config.toml
num_hidden_layers = 8
hidden_size = 128
num_attention_heads = 4
num_key_value_heads = 4
head_dim = 32
intermediate_size = 320
vocab_size = 1024
hidden_act = "swiglu"
norm = "rmsnorm"
norm_place = "pre"
norm_eps = 1e-07
positions = "rope"
rope_theta = 1020.0
rope_fraction = 0.5
qk_norm = true
attn_scale = 0.213
bias = "none"
tie_word_embeddings = false
parallel_block = false
extras = ["local attention windows", "attention sinks", "value embeddings", "hashed n-gram embeddings", "a smear gate", "an embedding shortcut", "learned residual scales", "capped logits"]
init = "normal"
init_std_qkv = 0.0442
init_std_o = 0.0
init_std_up = 0.0442
init_std_down = 0.0
optimizer = "adamw"
learning_rate = 0.00264
beta1 = 0.9
beta2 = 0.98
weight_decay = 0.044
lr_head = 0.00658
warmup_steps = 204
schedule = "wsd"
decay_fraction = 0.747
decay_shape = "sqrt"
final_lr_fraction = 0.05
batch_tokens = [8192, 16384, 24576]
max_seq_len = 512
doc_mask = true
train_tokens = 120200000
max_steps = 7626
dataset = "wikipedia_en"
Each number is 50 + 10 x the weight over its row's rms, rounded and kept within 0 to 99. Layers, rows and columns count from 0. The size before them is the row's rms in percent of the matrix's.

# layer 2 MLP up, 320x128, rms 0.183, rows 148-166, columns 0-127
101:41 31 52 57 60 58 40 40 59 34 62 58 59 64 55 43 40 54 57 42 56 59 63 36 51 47 56 55 55 38 64 39 44 55 38 37 41 44 40 84 27 57 47 52 47 65 55 52 57 32 38 76 54 38 54 43 54 57 52 42 42 40 43 56 51 51 45 54 56 52 58 34 40 59 50 45 44 37 61 72 43 50 44 35 59 48 35 45 46 56 40 45 57 53 53 65 54 51 68 66 42 49 76 56 53 49 52 42 60 54 47 47 68 46 57 48 43 60 57 54 45 34 62 57 49 43 45 59
098:56 58 43 60 47 69 52 55 40 44 48 55 55 46 59 78 60 56 55 50 43 40 62 56 54 53 42 54 54 51 42 48 62 47 57 57 56 57 37 50 42 58 63 62 55 45 56 43 50 53 47 40 56 47 37 63 51 36 65 64 47 54 55 54 73 43 34 54 47 60 44 48 51 54 45 54 64 51 46 65 39 38 37 62 43 69 70 61 42 18 58 57 44 59 33 74 61 62 52 63 63 52 50 51 47 55 42 46 42 48 46 66 30 52 33 60 47 63 63 35 47 54 56 44 60 46 65 54
097:41 47 41 61 41 47 55 57 67 47 59 46 46 55 44 49 54 41 47 40 51 61 54 56 49 54 48 49 35 53 70 54 45 54 48 48 49 64 42 36 46 29 53 43 34 49 45 51 61 49 67 41 58 43 59 49 46 60 39 50 31 47 41 60 37 63 47 45 59 46 50 72 47 53 62 31 39 57 51 34 56 47 42 72 55 56 61 61 63 44 69 58 49 49 78 63 47 48 61 65 41 53 63 45 48 63 61 48 41 45 49 60 61 50 48 49 60 47 47 36 46 55 36 64 58 44 83 29
101:59 48 44 46 54 46 44 49 52 40 39 42 42 51 42 36 51 52 47 52 48 39 69 48 22 50 65 51 47 51 42 33 60 40 62 58 44 43 47 57 37 33 44 52 63 48 38 44 53 60 57 63 43 60 43 69 45 55 34 43 47 63 47 43 73 38 68 57 52 67 48 62 36 54 63 55 58 67 55 47 52 53 52 51 63 38 41 42 48 51 47 79 42 47 36 45 50 57 34 40 45 54 44 53 47 43 50 45 52 60 46 79 44 43 45 46 45 66 47 46 36 37 31 64 50 48 57 66
097:40 40 56 30 58 58 54 54 48 55 58 53 43 59 47 43 42 47 55 58 57 48 74 38 42 50 45 44 38 38 43 48 58 55 69 65 70 38 48 56 57 33 41 49 34 48 56 44 41 49 37 45 65 53 50 40 46 53 42 54 23 54 47 29 63 46 56 58 49 62 54 48 51 32 52 51 69 66 54 63 50 73 44 36 31 41 41 52 55 52 64 62 54 46 64 59 49 52 42 61 40 31 60 50 48 60 52 68 54 38 64 63 64 39 49 44 46 53 58 50 39 41 55 46 42 63 49 67
101:52 50 63 62 30 39 65 50 48 45 57 34 56 49 56 46 59 33 57 42 46 57 41 34 29 40 59 40 40 56 49 31 56 50 41 53 50 40 51 50 48 57 52 43 57 41 45 58 65 58 45 50 49 37 35 57 52 46 51 54 54 45 57 32 66 49 45 55 48 44 67 50 41 31 47 30 70 52 50 42 49 46 75 30 72 54 34 47 51 43 46 40 63 45 52 61 47 35 60 58 45 42 40 44 29 61 40 53 54 47 61 52 52 32 46 65 38 54 48 54 61 54 59 47 67 42 43 70
092:37 45 53 43 48 31 41 42 67 43 64 48 48 58 69 60 66 35 35 50 47 60 60 45 40 54 45 64 61 50 55 60 49 61 42 57 55 37 52 49 44 54 44 37 55 40 48 59 60 52 50 47 32 62 48 43 40 50 65 53 76 47 42 60 57 64 46 44 46 56 63 44 52 35 49 62 54 41 52 50 54 42 55 55 43 40 67 37 50 40 66 66 44 55 65 67 60 34 57 40 45 43 40 43 37 40 52 48 52 44 29 42 60 58 41 33 43 28 35 39 53 70 42 49 44 51 37 44
092:49 43 43 49 22 46 28 50 61 64 47 59 30 48 59 50 41 63 49 41 40 35 62 36 52 43 47 51 34 55 41 32 57 35 28 48 47 49 46 58 56 63 49 45 55 46 59 47 45 41 54 54 49 46 52 69 60 54 51 43 45 47 47 53 61 54 79 48 43 46 42 54 55 53 56 37 54 57 48 45 53 60 43 51 31 56 49 47 42 50 51 37 55 48 64 60 12 43 53 21 39 44 48 50 50 50 34 41 52 42 59 62 55 41 47 42 57 30 56 57 45 51 49 44 45 46 39 63
104:57 60 72 52 40 32 51 50 68 43 44 37 50 67 32 50 51 70 63 51 50 50 54 41 47 48 60 37 55 39 43 40 48 44 49 49 54 51 51 51 47 59 65 31 62 37 49 63 42 59 39 51 47 60 56 42 55 52 41 59 55 64 54 60 57 47 53 63 48 46 61 36 45 63 42 40 59 70 45 32 39 39 44 60 62 55 59 51 33 58 26 44 27 44 48 64 58 59 54 53 51 59 47 47 36 30 65 43 37 59 37 52 44 58 53 51 56 47 40 57 33 45 63 45 65 36 40 55
108:50 43 50 56 43 55 39 54 39 41 46 47 49 48 40 53 64 49 47 41 46 47 44 41 57 64 35 55 65 31 29 69 63 55 64 49 54 36 42 56 52 46 43 65 41 52 44 58 36 66 59 40 51 68 49 59 55 56 46 48 62 48 52 43 46 47 52 47 48 54 38 33 43 74 63 65 36 49 62 59 50 37 67 57 63 54 37 52 49 58 67 50 61 55 51 56 43 38 24 34 48 60 40 37 49 44 63 61 42 77 47 51 44 67 52 46 53 49 37 45 62 40 58 48 33 42 58 38
097:65 52 38 64 57 48 36 60 47 56 66 62 46 71 60 54 40 50 48 37 48 74 49 45 61 39 39 53 39 52 30 61 51 45 34 43 40 49 47 64 47 47 52 41 68 41 47 58 48 36 54 58 47 69 47 47 46 47 39 52 61 67 57 48 59 64 40 49 46 51 52 53 57 57 29 33 41 37 59 43 71 41 53 37 57 49 55 57 54 70 50 52 59 75 53 48 54 50 74 51 44 40 41 33 52 35 61 52 42 45 39 54 51 49 39 55 33 61 39 56 49 63 38 42 56 50 43 54
100:61 56 59 45 26 43 43 59 54 64 57 41 57 59 35 47 64 47 54 48 61 33 59 30 55 61 54 32 46 56 44 40 57 62 33 64 47 54 55 33 44 39 60 29 48 44 52 58 58 61 44 42 35 52 45 43 49 41 52 60 67 30 49 51 62 44 28 48 49 53 56 51 52 51 75 48 43 64 38 52 49 64 35 48 37 41 55 53 51 47 62 46 39 54 55 54 18 39 45 59 38 54 39 54 42 54 38 44 43 51 36 42 50 58 53 52 63 46 58 57 45 46 51 44 72 43 39 44
099:49 55 46 40 49 42 56 55 34 57 45 56 50 56 47 33 50 43 38 41 57 61 51 53 57 47 57 44 60 32 43 46 59 49 62 36 44 41 66 52 66 21 40 52 57 49 36 64 42 43 50 49 37 47 71 59 43 51 71 58 27 51 45 51 42 50 49 63 77 55 39 54 49 37 50 40 50 33 53 47 41 52 48 42 65 56 42 34 46 31 35 54 72 46 54 74 46 38 50 47 45 58 41 66 46 62 31 48 41 39 49 45 58 46 40 49 42 53 47 48 51 33 61 50 42 57 53 64
097:45 50 55 47 43 56 47 36 57 55 50 36 49 49 29 45 59 53 39 52 52 48 57 57 41 48 53 52 40 37 45 73 62 45 68 49 58 34 44 33 48 75 54 50 51 47 45 49 57 47 55 34 45 58 79 42 50 56 46 37 48 43 69 62 43 58 52 49 45 36 61 55 65 52 53 44 65 71 55 46 61 73 61 50 41 60 66 33 55 62 48 47 46 65 69 36 48 51 68 43 59 40 51 41 40 42 45 52 39 30 45 31 47 52 57 57 35 44 41 66 51 51 51 51 54 52 36 49
105:30 40 55 50 54 65 48 48 38 48 41 39 51 44 52 53 33 57 51 52 46 63 51 47 46 50 39 63 42 58 55 50 28 62 63 83 46 43 41 59 60 56 52 57 48 57 54 44 56 58 55 44 43 36 40 57 59 37 52 34 48 47 48 53 47 49 40 65 46 48 36 71 60 54 48 52 40 58 54 28 39 54 54 44 31 59 53 58 51 41 33 57 53 50 60 57 56 58 28 40 67 50 59 44 52 65 60 19 53 41 56 38 54 43 50 57 40 59 69 58 52 40 42 66 37 57 44 48
105:42 47 50 35 56 68 38 37 38 55 47 49 30 56 43 42 53 59 53 51 61 46 46 47 50 38 47 54 48 35 55 54 28 41 40 29 53 43 45 35 44 59 45 27 44 52 48 41 50 59 58 45 42 37 62 42 45 47 48 47 44 34 31 58 43 47 45 33 45 40 47 45 80 39 41 66 46 36 56 35 35 35 47 50 44 62 53 44 59 39 62 52 44 36 31 54 37 53 42 52 47 43 55 47 54 56 42 51 59 73 48 50 49 65 52 29 70 55 55 33 55 47 53 41 47 62 43 48
097:43 59 47 43 56 38 59 55 47 68 52 64 42 49 46 43 72 39 63 43 54 73 35 55 47 45 25 62 45 39 41 62 37 52 46 54 49 33 59 40 64 57 52 60 54 69 68 52 50 35 39 50 47 38 50 47 60 37 54 37 63 56 42 66 48 58 25 48 47 51 61 62 52 51 38 49 50 55 51 54 47 49 61 85 36 59 39 43 51 65 46 56 43 37 51 49 52 48 51 44 50 42 50 49 46 40 41 60 42 61 39 36 48 70 60 53 59 53 38 54 47 66 43 47 45 52 53 40
092:37 40 39 50 59 53 56 60 56 42 57 54 48 47 31 37 56 53 48 51 23 54 60 34 31 27 60 70 51 40 67 37 40 53 63 44 46 54 49 53 37 60 45 47 50 49 57 72 45 40 44 67 25 42 38 46 58 61 52 51 41 46 56 61 52 64 59 52 35 61 39 44 56 50 43 38 42 34 64 58 43 42 44 47 42 53 50 64 38 60 59 44 40 59 44 53 63 53 48 49 52 33 52 37 49 44 49 48 39 53 54 47 27 59 37 39 44 40 52 39 38 51 42 56 68 35 43 48
105:51 71 63 41 41 47 54 57 48 63 49 65 52 49 31 42 38 49 47 47 62 71 69 45 44 58 49 64 53 36 53 43 48 55 63 52 54 46 44 60 35 32 44 72 41 41 48 52 35 59 47 44 66 56 50 35 41 49 50 40 47 52 54 65 46 46 46 39 62 46 63 58 61 47 48 47 38 54 47 40 50 40 43 39 66 37 57 45 54 53 53 65 42 56 60 32 20 35 67 76 43 63 48 37 53 44 65 59 56 47 46 60 61 45 55 61 29 56 57 49 46 53 48 38 57 49 48 52
# layer 2 MLP down (transposed), 320x128, rms 0.177, rows 148-165, columns 0-127
098:57 52 53 40 64 42 28 56 69 51 39 62 46 59 62 58 33 49 65 43 53 39 66 58 50 64 27 43 48 49 52 54 37 36 44 40 43 27 40 50 72 58 63 59 44 54 56 39 73 49 50 51 67 31 54 51 35 37 51 62 45 57 49 51 49 61 47 54 49 44 40 34 55 52 62 59 57 56 54 58 36 45 59 57 45 65 58 57 69 44 55 42 56 51 50 48 51 53 48 59 51 49 46 41 41 43 59 57 32 61 71 48 64 40 54 36 53 28 55 54 52 54 53 53 60 42 34 44
099:56 59 48 77 47 47 62 48 53 54 53 48 30 57 66 45 52 51 42 42 38 58 41 55 38 57 48 44 47 53 47 47 56 49 46 52 49 40 55 54 55 56 49 75 41 71 66 45 42 50 66 47 49 51 47 71 54 58 71 47 45 65 52 50 53 46 46 56 47 64 47 56 49 44 53 60 53 78 46 56 60 51 38 58 52 47 56 63 69 42 40 80 58 51 38 58 37 52 55 40 36 66 38 46 60 59 42 67 36 38 40 51 45 66 43 57 59 67 36 56 46 37 53 42 37 48 44 64
097:42 54 48 69 55 51 48 38 56 55 49 52 35 45 40 32 55 33 46 45 63 48 42 60 42 54 52 51 29 58 60 54 47 54 36 40 51 50 55 30 38 50 66 50 59 51 37 64 55 65 49 36 55 48 47 33 61 49 44 46 51 37 44 53 46 72 45 41 62 47 39 73 42 59 57 39 37 62 44 31 66 56 39 58 68 53 58 61 51 59 61 37 55 48 44 42 33 60 58 43 36 62 39 46 42 57 69 44 54 49 49 73 32 65 56 58 46 49 54 50 52 58 30 54 37 49 55 53
097:60 57 59 55 57 54 46 47 43 37 45 51 51 56 34 29 69 64 48 65 52 51 46 52 48 46 34 45 57 67 70 44 49 43 62 49 70 52 53 49 50 49 54 54 51 48 47 55 42 69 52 51 38 57 46 49 57 40 60 31 55 61 57 51 77 51 50 38 31 33 71 39 55 56 56 45 49 48 64 40 44 40 41 50 54 60 62 36 48 58 71 58 62 46 49 43 54 34 59 50 43 56 53 57 44 63 68 41 51 26 71 46 46 46 58 33 46 56 63 53 49 62 39 34 55 63 47 47
096:64 41 37 38 48 45 59 59 42 22 50 61 56 65 66 35 44 51 51 58 48 40 42 57 50 53 50 36 45 58 51 49 43 31 54 46 31 52 56 61 43 54 51 38 49 54 46 57 49 44 43 40 50 56 50 54 43 44 31 67 64 52 51 47 37 31 43 68 58 47 46 57 54 39 64 43 63 46 51 65 67 53 44 65 46 48 58 62 48 73 61 40 58 45 46 57 64 43 51 76 69 35 49 57 49 67 40 37 70 38 61 46 41 47 47 50 44 45 42 49 57 40 36 50 54 54 67 43
098:41 56 33 43 50 42 62 43 51 63 62 48 52 46 54 51 65 50 47 43 50 64 54 46 43 59 41 39 39 43 68 36 61 36 51 42 59 52 54 49 68 27 26 48 46 37 44 34 66 52 67 45 49 39 48 54 49 48 40 39 32 52 54 50 56 45 30 49 42 68 41 53 43 42 54 51 60 57 70 50 39 48 48 55 55 51 46 52 62 59 47 45 59 71 49 45 47 53 59 48 40 37 44 37 55 56 58 37 46 61 55 39 28 58 30 39 43 57 56 48 44 56 63 50 61 32 61 21
092:43 32 48 61 51 45 45 70 66 45 60 68 52 71 52 68 54 54 61 48 44 38 37 22 43 47 50 43 59 39 45 54 48 52 44 51 29 39 44 57 44 43 54 51 38 36 46 29 48 58 46 43 46 54 59 51 41 48 64 60 57 55 41 24 50 63 52 54 43 53 41 63 57 48 49 51 45 47 38 60 63 60 44 46 31 55 38 61 48 59 61 39 41 35 48 59 59 47 34 39 50 54 34 59 51 50 58 48 83 43 51 55 59 50 62 39 51 46 47 44 62 41 41 57 57 62 39 47
089:51 52 29 36 48 54 59 49 52 54 43 53 60 57 56 41 57 52 40 50 59 40 41 49 59 45 62 68 50 45 52 43 42 51 49 64 46 44 49 46 67 50 63 52 60 34 49 60 55 27 44 59 72 52 61 41 35 57 45 52 52 46 43 29 55 64 57 31 67 47 58 52 48 57 43 54 38 51 57 44 59 53 47 57 53 43 38 63 33 30 63 41 53 58 50 46 33 53 67 43 48 24 49 51 41 33 31 45 30 51 32 44 49 53 43 51 66 46 51 66 55 52 56 41 36 70 44 59
107:52 37 19 47 47 70 44 50 33 63 46 48 62 41 67 48 65 35 32 49 59 40 45 51 65 53 42 51 53 49 70 55 47 51 47 56 29 51 52 56 47 47 53 65 28 50 43 50 51 47 58 44 42 51 50 50 47 43 49 57 44 49 42 59 54 52 57 56 69 61 43 66 47 42 62 48 35 28 40 74 60 46 43 56 32 52 39 63 60 49 66 67 51 59 46 42 45 48 56 48 47 42 54 55 53 52 49 71 56 54 68 52 50 49 23 45 52 51 65 62 62 52 46 54 42 61 57 47
106:46 43 61 48 50 54 54 73 52 44 48 47 62 44 33 51 48 64 49 53 58 47 49 49 66 39 49 63 46 49 47 62 37 57 57 61 51 41 55 64 56 44 52 50 45 64 57 59 33 49 41 50 41 66 53 50 41 67 15 70 51 32 61 46 60 43 53 40 46 56 48 40 69 64 52 51 48 46 77 50 25 42 49 46 55 51 36 56 46 60 41 59 69 57 40 50 57 48 41 53 47 61 42 35 57 43 52 54 41 72 63 57 42 60 46 34 40 60 42 57 45 51 57 46 55 63 62 63
095:36 55 39 45 29 51 58 45 50 73 68 47 40 44 45 49 51 56 20 48 56 48 54 52 41 55 58 52 59 65 44 43 38 60 51 39 69 64 51 43 61 51 51 68 39 52 58 33 44 50 42 41 52 46 57 44 45 62 58 33 41 58 40 49 64 51 34 48 52 73 43 64 44 47 54 53 47 48 45 57 45 51 43 57 37 37 45 43 60 65 52 56 47 39 58 46 56 42 50 52 40 30 45 48 48 58 61 62 52 45 55 61 42 57 23 45 69 59 57 79 52 46 55 43 64 49 53 59
100:49 33 31 44 45 47 63 51 35 63 56 57 55 66 44 45 52 37 46 54 51 67 49 51 58 49 43 42 39 39 47 46 32 87 38 52 30 47 40 68 27 47 59 38 38 57 45 43 43 49 51 42 58 49 37 46 44 47 50 40 58 62 57 55 50 43 43 46 61 49 56 48 49 49 60 55 53 43 55 69 55 42 52 61 42 53 29 51 39 46 47 47 49 58 35 69 62 58 44 44 83 41 43 58 65 51 49 59 44 52 55 54 52 53 45 39 50 67 52 65 59 45 55 44 65 60 52 39
101:56 36 46 70 41 59 46 53 47 52 31 64 59 51 56 48 64 26 41 30 45 40 36 52 49 65 51 62 45 64 63 49 40 53 68 49 43 45 29 43 58 49 49 57 53 55 48 54 42 44 56 48 58 47 55 48 44 27 55 46 55 49 42 53 60 57 46 28 46 55 64 60 49 58 45 65 55 38 51 40 69 54 51 54 37 42 54 61 65 53 64 36 55 60 69 40 60 43 60 41 41 28 63 37 40 41 51 49 47 59 56 55 49 45 76 36 63 60 45 49 52 59 44 59 55 44 35 45
100:47 43 50 47 45 52 79 50 27 43 61 57 37 41 44 61 69 64 49 50 65 64 48 63 45 66 60 49 66 52 68 75 55 32 50 51 41 47 49 63 54 57 49 52 45 49 52 60 50 45 59 44 32 43 51 55 47 41 61 54 61 55 68 54 40 48 45 46 57 51 42 65 32 51 49 54 50 48 26 61 57 47 40 51 40 44 49 51 57 43 46 76 41 44 60 26 54 53 52 55 49 41 37 63 44 58 48 53 42 51 45 57 65 65 43 61 44 62 40 66 59 45 38 45 55 45 43 61
103:66 59 55 46 79 68 34 44 51 45 46 36 51 49 71 35 49 39 60 50 30 41 40 48 43 42 56 41 26 55 42 62 42 26 43 56 53 55 63 32 51 68 42 29 53 53 31 60 59 50 37 77 47 45 51 53 64 55 57 43 57 43 49 36 56 55 43 53 54 49 60 38 56 44 53 49 62 41 52 41 44 46 68 44 55 40 40 49 41 47 54 65 62 52 38 47 47 47 47 62 56 43 68 56 41 42 45 46 54 45 48 60 63 42 48 52 44 53 45 55 50 55 54 39 40 38 31 53
108:53 49 53 55 66 47 39 47 69 51 52 64 49 43 38 62 53 54 46 54 55 50 55 62 49 43 56 42 51 29 49 43 68 58 57 45 59 60 40 57 65 42 60 46 49 49 54 45 36 44 38 48 30 57 53 63 75 47 54 45 44 38 46 51 54 50 44 44 58 27 44 62 39 45 55 58 26 76 65 49 47 68 35 44 48 55 51 58 55 63 35 46 49 46 56 52 52 34 56 54 57 48 63 53 67 63 56 40 44 44 76 44 54 73 55 53 50 66 66 59 50 58 39 45 48 65 42 44
094:44 34 44 46 46 42 65 55 62 58 40 58 43 49 54 45 52 56 49 57 65 66 53 39 51 47 58 54 53 65 41 68 49 62 36 71 65 47 55 31 67 57 46 45 58 54 63 46 38 50 28 49 55 47 50 44 48 56 63 53 49 45 64 50 61 52 62 46 55 56 62 29 48 64 35 47 53 69 53 35 43 51 52 54 44 38 41 61 59 54 41 52 40 61 48 55 56 53 60 46 54 59 51 53 48 35 60 34 45 73 49 65 49 44 75 58 61 61 40 46 34 45 39 71 50 29 38 58
091:57 54 62 52 45 46 26 78 52 57 43 65 42 41 39 60 51 35 35 28 49 49 46 39 54 45 24 54 36 55 54 44 52 57 59 40 42 50 52 62 62 59 50 55 33 57 53 53 41 61 38 55 59 66 51 48 36 48 30 56 47 53 44 56 55 48 55 66 55 50 39 54 36 59 52 45 52 53 53 54 47 61 43 51 27 63 45 49 51 72 43 52 48 41 51 57 51 45 44 57 72 46 46 46 63 63 40 58 62 39 40 37 63 44 75 37 60 58 34 54 55 54 44 64 52 46 43 40
# layer 2 MLP gate, 320x128, rms 0.177, rows 149-166, columns 0-127
101:43 49 43 46 53 63 50 60 55 41 39 34 68 43 49 57 58 47 51 50 39 61 44 70 36 57 56 52 55 40 62 49 56 40 44 57 35 65 55 55 40 58 51 54 55 46 53 54 60 56 72 44 59 48 52 55 59 45 51 48 53 31 49 56 58 40 38 50 13 44 39 65 55 50 64 52 51 57 61 31 60 41 47 47 51 72 57 55 29 46 52 39 46 52 33 50 39 52 36 59 56 65 48 67 49 42 34 39 28 57 41 61 54 38 39 51 58 65 57 53 50 70 53 44 53 43 63 56
093:47 55 59 57 55 49 57 51 55 55 49 48 44 52 30 45 54 44 38 52 44 56 33 54 36 47 25 41 42 40 67 54 56 66 46 48 50 70 45 49 56 44 65 49 35 43 52 62 45 52 54 53 48 48 54 46 56 44 60 49 49 46 46 65 29 79 41 35 50 65 37 73 60 50 50 44 43 44 39 57 40 35 35 63 49 56 57 48 49 40 61 55 54 41 63 54 43 64 62 58 35 49 59 36 61 56 53 37 46 47 43 62 30 52 26 43 41 41 65 47 42 70 44 46 66 52 64 52
098:52 34 40 60 42 51 65 45 56 70 46 48 80 63 60 50 47 31 66 58 31 48 61 43 60 64 60 61 36 51 34 49 32 70 45 62 51 47 54 43 64 36 60 52 39 63 50 60 62 45 54 53 55 49 64 53 51 54 38 45 52 37 59 46 51 51 43 50 54 49 51 59 42 55 27 51 59 56 71 50 38 42 39 40 51 58 62 65 61 55 48 58 46 58 50 43 46 34 48 47 43 51 47 37 56 53 45 45 57 60 39 36 55 42 50 67 70 66 62 42 48 55 67 47 54 36 55 44
099:55 52 50 44 40 41 53 47 47 59 41 58 70 39 34 46 62 37 57 64 55 38 56 73 53 59 41 39 67 68 51 55 32 47 54 56 50 44 52 53 58 56 53 53 58 44 47 65 58 25 38 53 30 41 47 46 60 52 38 55 49 39 41 64 35 23 38 59 54 50 51 59 45 45 56 55 55 37 52 56 39 34 47 67 33 41 50 48 37 44 44 36 42 59 63 41 56 66 48 50 53 50 35 57 58 40 60 43 42 52 60 38 52 28 53 33 32 52 45 43 62 65 47 50 46 49 54 42
094:61 41 59 51 45 50 64 52 52 65 53 55 37 49 43 38 46 52 58 61 33 65 56 58 45 58 46 63 63 63 46 67 50 80 58 63 45 47 56 37 51 46 58 44 46 63 57 52 56 44 33 57 34 49 37 61 48 63 72 57 58 58 33 55 41 37 54 67 64 41 50 53 59 38 65 48 51 47 37 67 34 48 52 52 41 43 52 35 42 37 43 38 63 46 40 55 56 58 48 52 56 51 47 55 74 40 49 49 54 57 69 46 58 51 44 59 61 41 64 53 52 45 65 38 43 60 69 62
096:56 65 61 45 46 44 75 47 58 45 55 59 53 42 52 60 59 51 51 47 57 46 51 31 55 63 43 62 62 40 43 61 54 40 57 62 54 44 61 53 40 62 41 46 55 52 36 69 72 46 51 37 26 65 47 49 38 51 41 52 51 55 59 51 64 65 42 58 61 35 73 43 58 46 74 52 48 56 68 50 48 42 37 43 42 50 51 47 39 40 75 53 37 70 37 51 50 39 46 52 42 50 38 47 50 49 64 51 40 43 40 34 42 45 47 36 46 49 42 49 42 67 65 43 40 60 55 45
098:46 81 59 44 57 45 60 55 53 51 38 59 54 44 30 43 68 52 42 56 46 54 56 54 57 53 54 52 44 48 39 59 51 73 61 51 48 62 51 60 31 40 46 55 34 55 43 49 55 55 42 42 46 60 45 47 37 59 28 41 61 50 66 50 37 29 46 41 57 33 51 33 48 52 43 48 53 57 68 60 51 46 43 57 70 51 46 31 56 45 53 44 40 58 49 34 67 46 38 55 54 58 55 29 57 47 64 55 58 48 27 39 53 51 52 40 37 63 39 43 69 52 59 52 54 44 60 34
102:51 34 39 56 46 59 32 41 43 72 58 44 48 46 54 49 51 32 36 49 53 49 36 45 38 39 46 65 46 57 58 54 39 48 56 32 41 42 48 43 45 69 42 59 46 65 46 43 35 55 51 31 48 42 61 45 69 45 54 55 38 49 27 41 49 64 50 48 60 49 40 52 55 34 43 51 50 29 62 56 60 45 43 48 51 50 44 65 55 32 59 53 57 46 44 44 47 58 24 32 48 31 41 64 69 45 52 64 59 63 51 45 55 53 57 38 52 51 50 44 46 49 42 68 26 52 61 57
105:53 50 61 32 35 68 69 55 40 59 55 51 67 63 42 44 60 56 43 48 37 67 51 54 54 55 64 41 53 61 52 47 71 67 37 61 47 57 50 19 49 51 54 54 52 49 40 54 53 31 58 50 56 47 58 67 39 50 58 52 49 67 70 47 62 71 55 44 57 51 49 46 51 39 77 52 43 48 39 56 47 43 47 40 44 54 57 41 46 49 65 46 49 38 44 37 57 58 58 70 46 58 50 42 49 54 40 57 40 28 55 71 40 45 41 73 51 59 49 48 49 49 51 50 55 53 55 48
096:45 51 48 48 64 50 51 54 47 55 41 45 42 50 42 60 53 45 44 48 27 44 60 62 29 33 45 59 51 46 53 58 44 45 51 54 43 40 47 47 50 54 36 48 48 72 68 34 43 59 74 37 61 54 51 53 54 46 61 22 41 51 50 48 46 42 54 51 40 53 21 49 40 45 51 45 35 55 57 67 52 71 22 60 33 56 52 41 60 48 59 53 44 48 48 52 51 52 53 59 55 57 50 51 50 64 70 52 65 59 50 52 54 53 53 32 71 45 54 57 61 31 46 43 35 53 66 53
092:46 36 50 45 32 56 67 57 32 69 61 72 53 46 46 45 57 42 53 41 49 62 58 39 51 45 56 58 29 58 49 59 71 69 49 70 50 50 55 51 54 51 55 28 45 52 50 39 56 44 62 64 51 53 48 51 57 50 39 51 53 56 49 63 49 37 40 40 56 68 33 55 45 39 61 41 46 45 58 55 52 57 50 61 37 52 39 57 53 71 49 55 63 52 57 39 56 60 48 47 61 54 44 53 54 52 39 48 40 64 57 33 56 49 72 42 68 67 58 38 72 36 37 58 46 53 60 43
097:62 53 66 37 52 50 43 62 55 34 34 40 47 50 52 59 56 49 38 38 57 47 53 47 39 56 39 49 50 50 34 58 52 47 37 38 63 57 52 34 54 44 44 57 50 57 67 77 39 49 44 33 60 58 47 42 38 62 60 61 56 34 61 37 47 30 53 48 50 57 28 35 58 45 52 25 54 61 48 66 46 44 62 42 67 59 57 56 44 47 51 60 54 46 59 50 45 35 56 54 42 56 45 67 52 48 55 55 48 43 46 42 68 35 44 45 22 34 42 48 55 47 33 49 44 62 58 52
100:47 27 64 42 56 46 55 42 38 47 56 41 54 36 61 68 67 47 54 55 60 67 53 36 37 55 44 54 50 52 43 57 62 53 52 47 32 47 56 49 47 58 38 67 36 48 80 59 53 44 27 38 33 43 47 62 54 44 66 46 63 55 65 63 46 29 45 43 52 49 47 63 38 40 54 37 51 53 51 49 49 42 52 45 36 60 62 47 52 38 36 56 45 57 55 40 45 37 62 67 54 62 49 63 45 45 56 59 43 47 57 35 63 40 39 55 45 44 36 72 39 43 44 51 39 43 50 51
104:37 38 49 55 41 49 61 63 46 51 57 63 52 51 41 69 56 52 63 52 41 47 53 55 39 52 26 54 50 52 56 50 56 51 42 67 39 55 54 47 47 48 62 32 42 51 64 56 47 57 35 40 52 35 49 68 71 51 55 48 58 35 42 46 33 36 53 42 32 59 29 73 42 35 35 45 43 56 56 53 42 47 53 49 39 60 54 48 52 54 54 49 56 39 60 52 74 58 50 70 77 44 38 41 53 48 42 37 48 46 58 39 56 39 51 73 57 60 44 44 40 67 56 50 45 57 51 47
106:46 65 57 43 36 51 41 60 48 52 49 57 53 46 69 55 51 49 60 38 52 37 53 40 62 52 57 53 49 54 64 36 54 38 53 68 40 72 44 43 47 41 34 64 56 62 48 47 71 52 83 46 34 47 56 44 49 48 56 33 51 35 42 35 36 38 56 45 51 57 39 34 65 49 66 54 48 51 54 50 48 57 65 40 55 48 55 49 48 37 48 71 54 63 45 60 52 34 59 65 54 55 36 70 51 57 50 33 53 37 45 36 60 39 41 44 48 54 40 61 50 31 48 48 55 48 61 41
096:52 58 53 45 34 43 53 55 44 49 43 68 52 39 66 57 72 56 41 39 48 74 48 45 55 59 45 61 61 45 45 63 50 70 56 64 44 51 63 46 55 56 46 55 63 58 50 52 68 19 37 57 51 62 55 40 58 41 47 32 51 48 52 71 44 48 29 69 44 65 72 53 69 52 51 39 53 63 36 40 41 49 40 51 48 41 51 40 62 61 43 58 42 60 69 56 28 44 47 47 36 49 42 58 41 49 38 47 58 56 46 43 38 51 57 63 56 48 48 57 48 57 49 51 55 47 50 58
095:44 42 39 53 61 45 50 51 42 64 64 51 45 53 52 45 33 45 54 45 62 64 45 65 63 43 41 49 51 47 53 45 59 45 47 58 58 69 57 63 65 51 57 29 33 38 47 49 42 54 74 46 37 34 48 53 60 62 54 46 47 49 69 43 49 45 35 34 44 45 40 40 53 51 69 53 26 54 59 66 58 39 43 30 59 71 52 42 56 53 57 61 38 61 53 52 47 56 65 57 63 43 44 58 36 49 55 45 41 51 50 28 66 52 43 61 49 36 42 59 30 36 53 50 42 39 51 41
106:53 61 49 47 58 62 56 64 38 38 51 42 52 46 40 54 32 55 57 37 54 63 65 63 51 47 44 46 58 44 46 60 54 60 40 53 52 54 69 51 57 47 43 55 54 49 29 36 46 63 44 54 54 67 60 42 34 58 66 47 54 67 50 52 54 68 65 42 53 28 49 57 72 55 46 38 41 54 48 54 63 56 54 37 62 53 67 62 59 57 61 49 40 53 38 55 48 53 61 53 46 51 46 40 60 44 20 39 40 41 56 69 58 41 45 68 47 54 46 60 54 53 34 29 59 40 64 38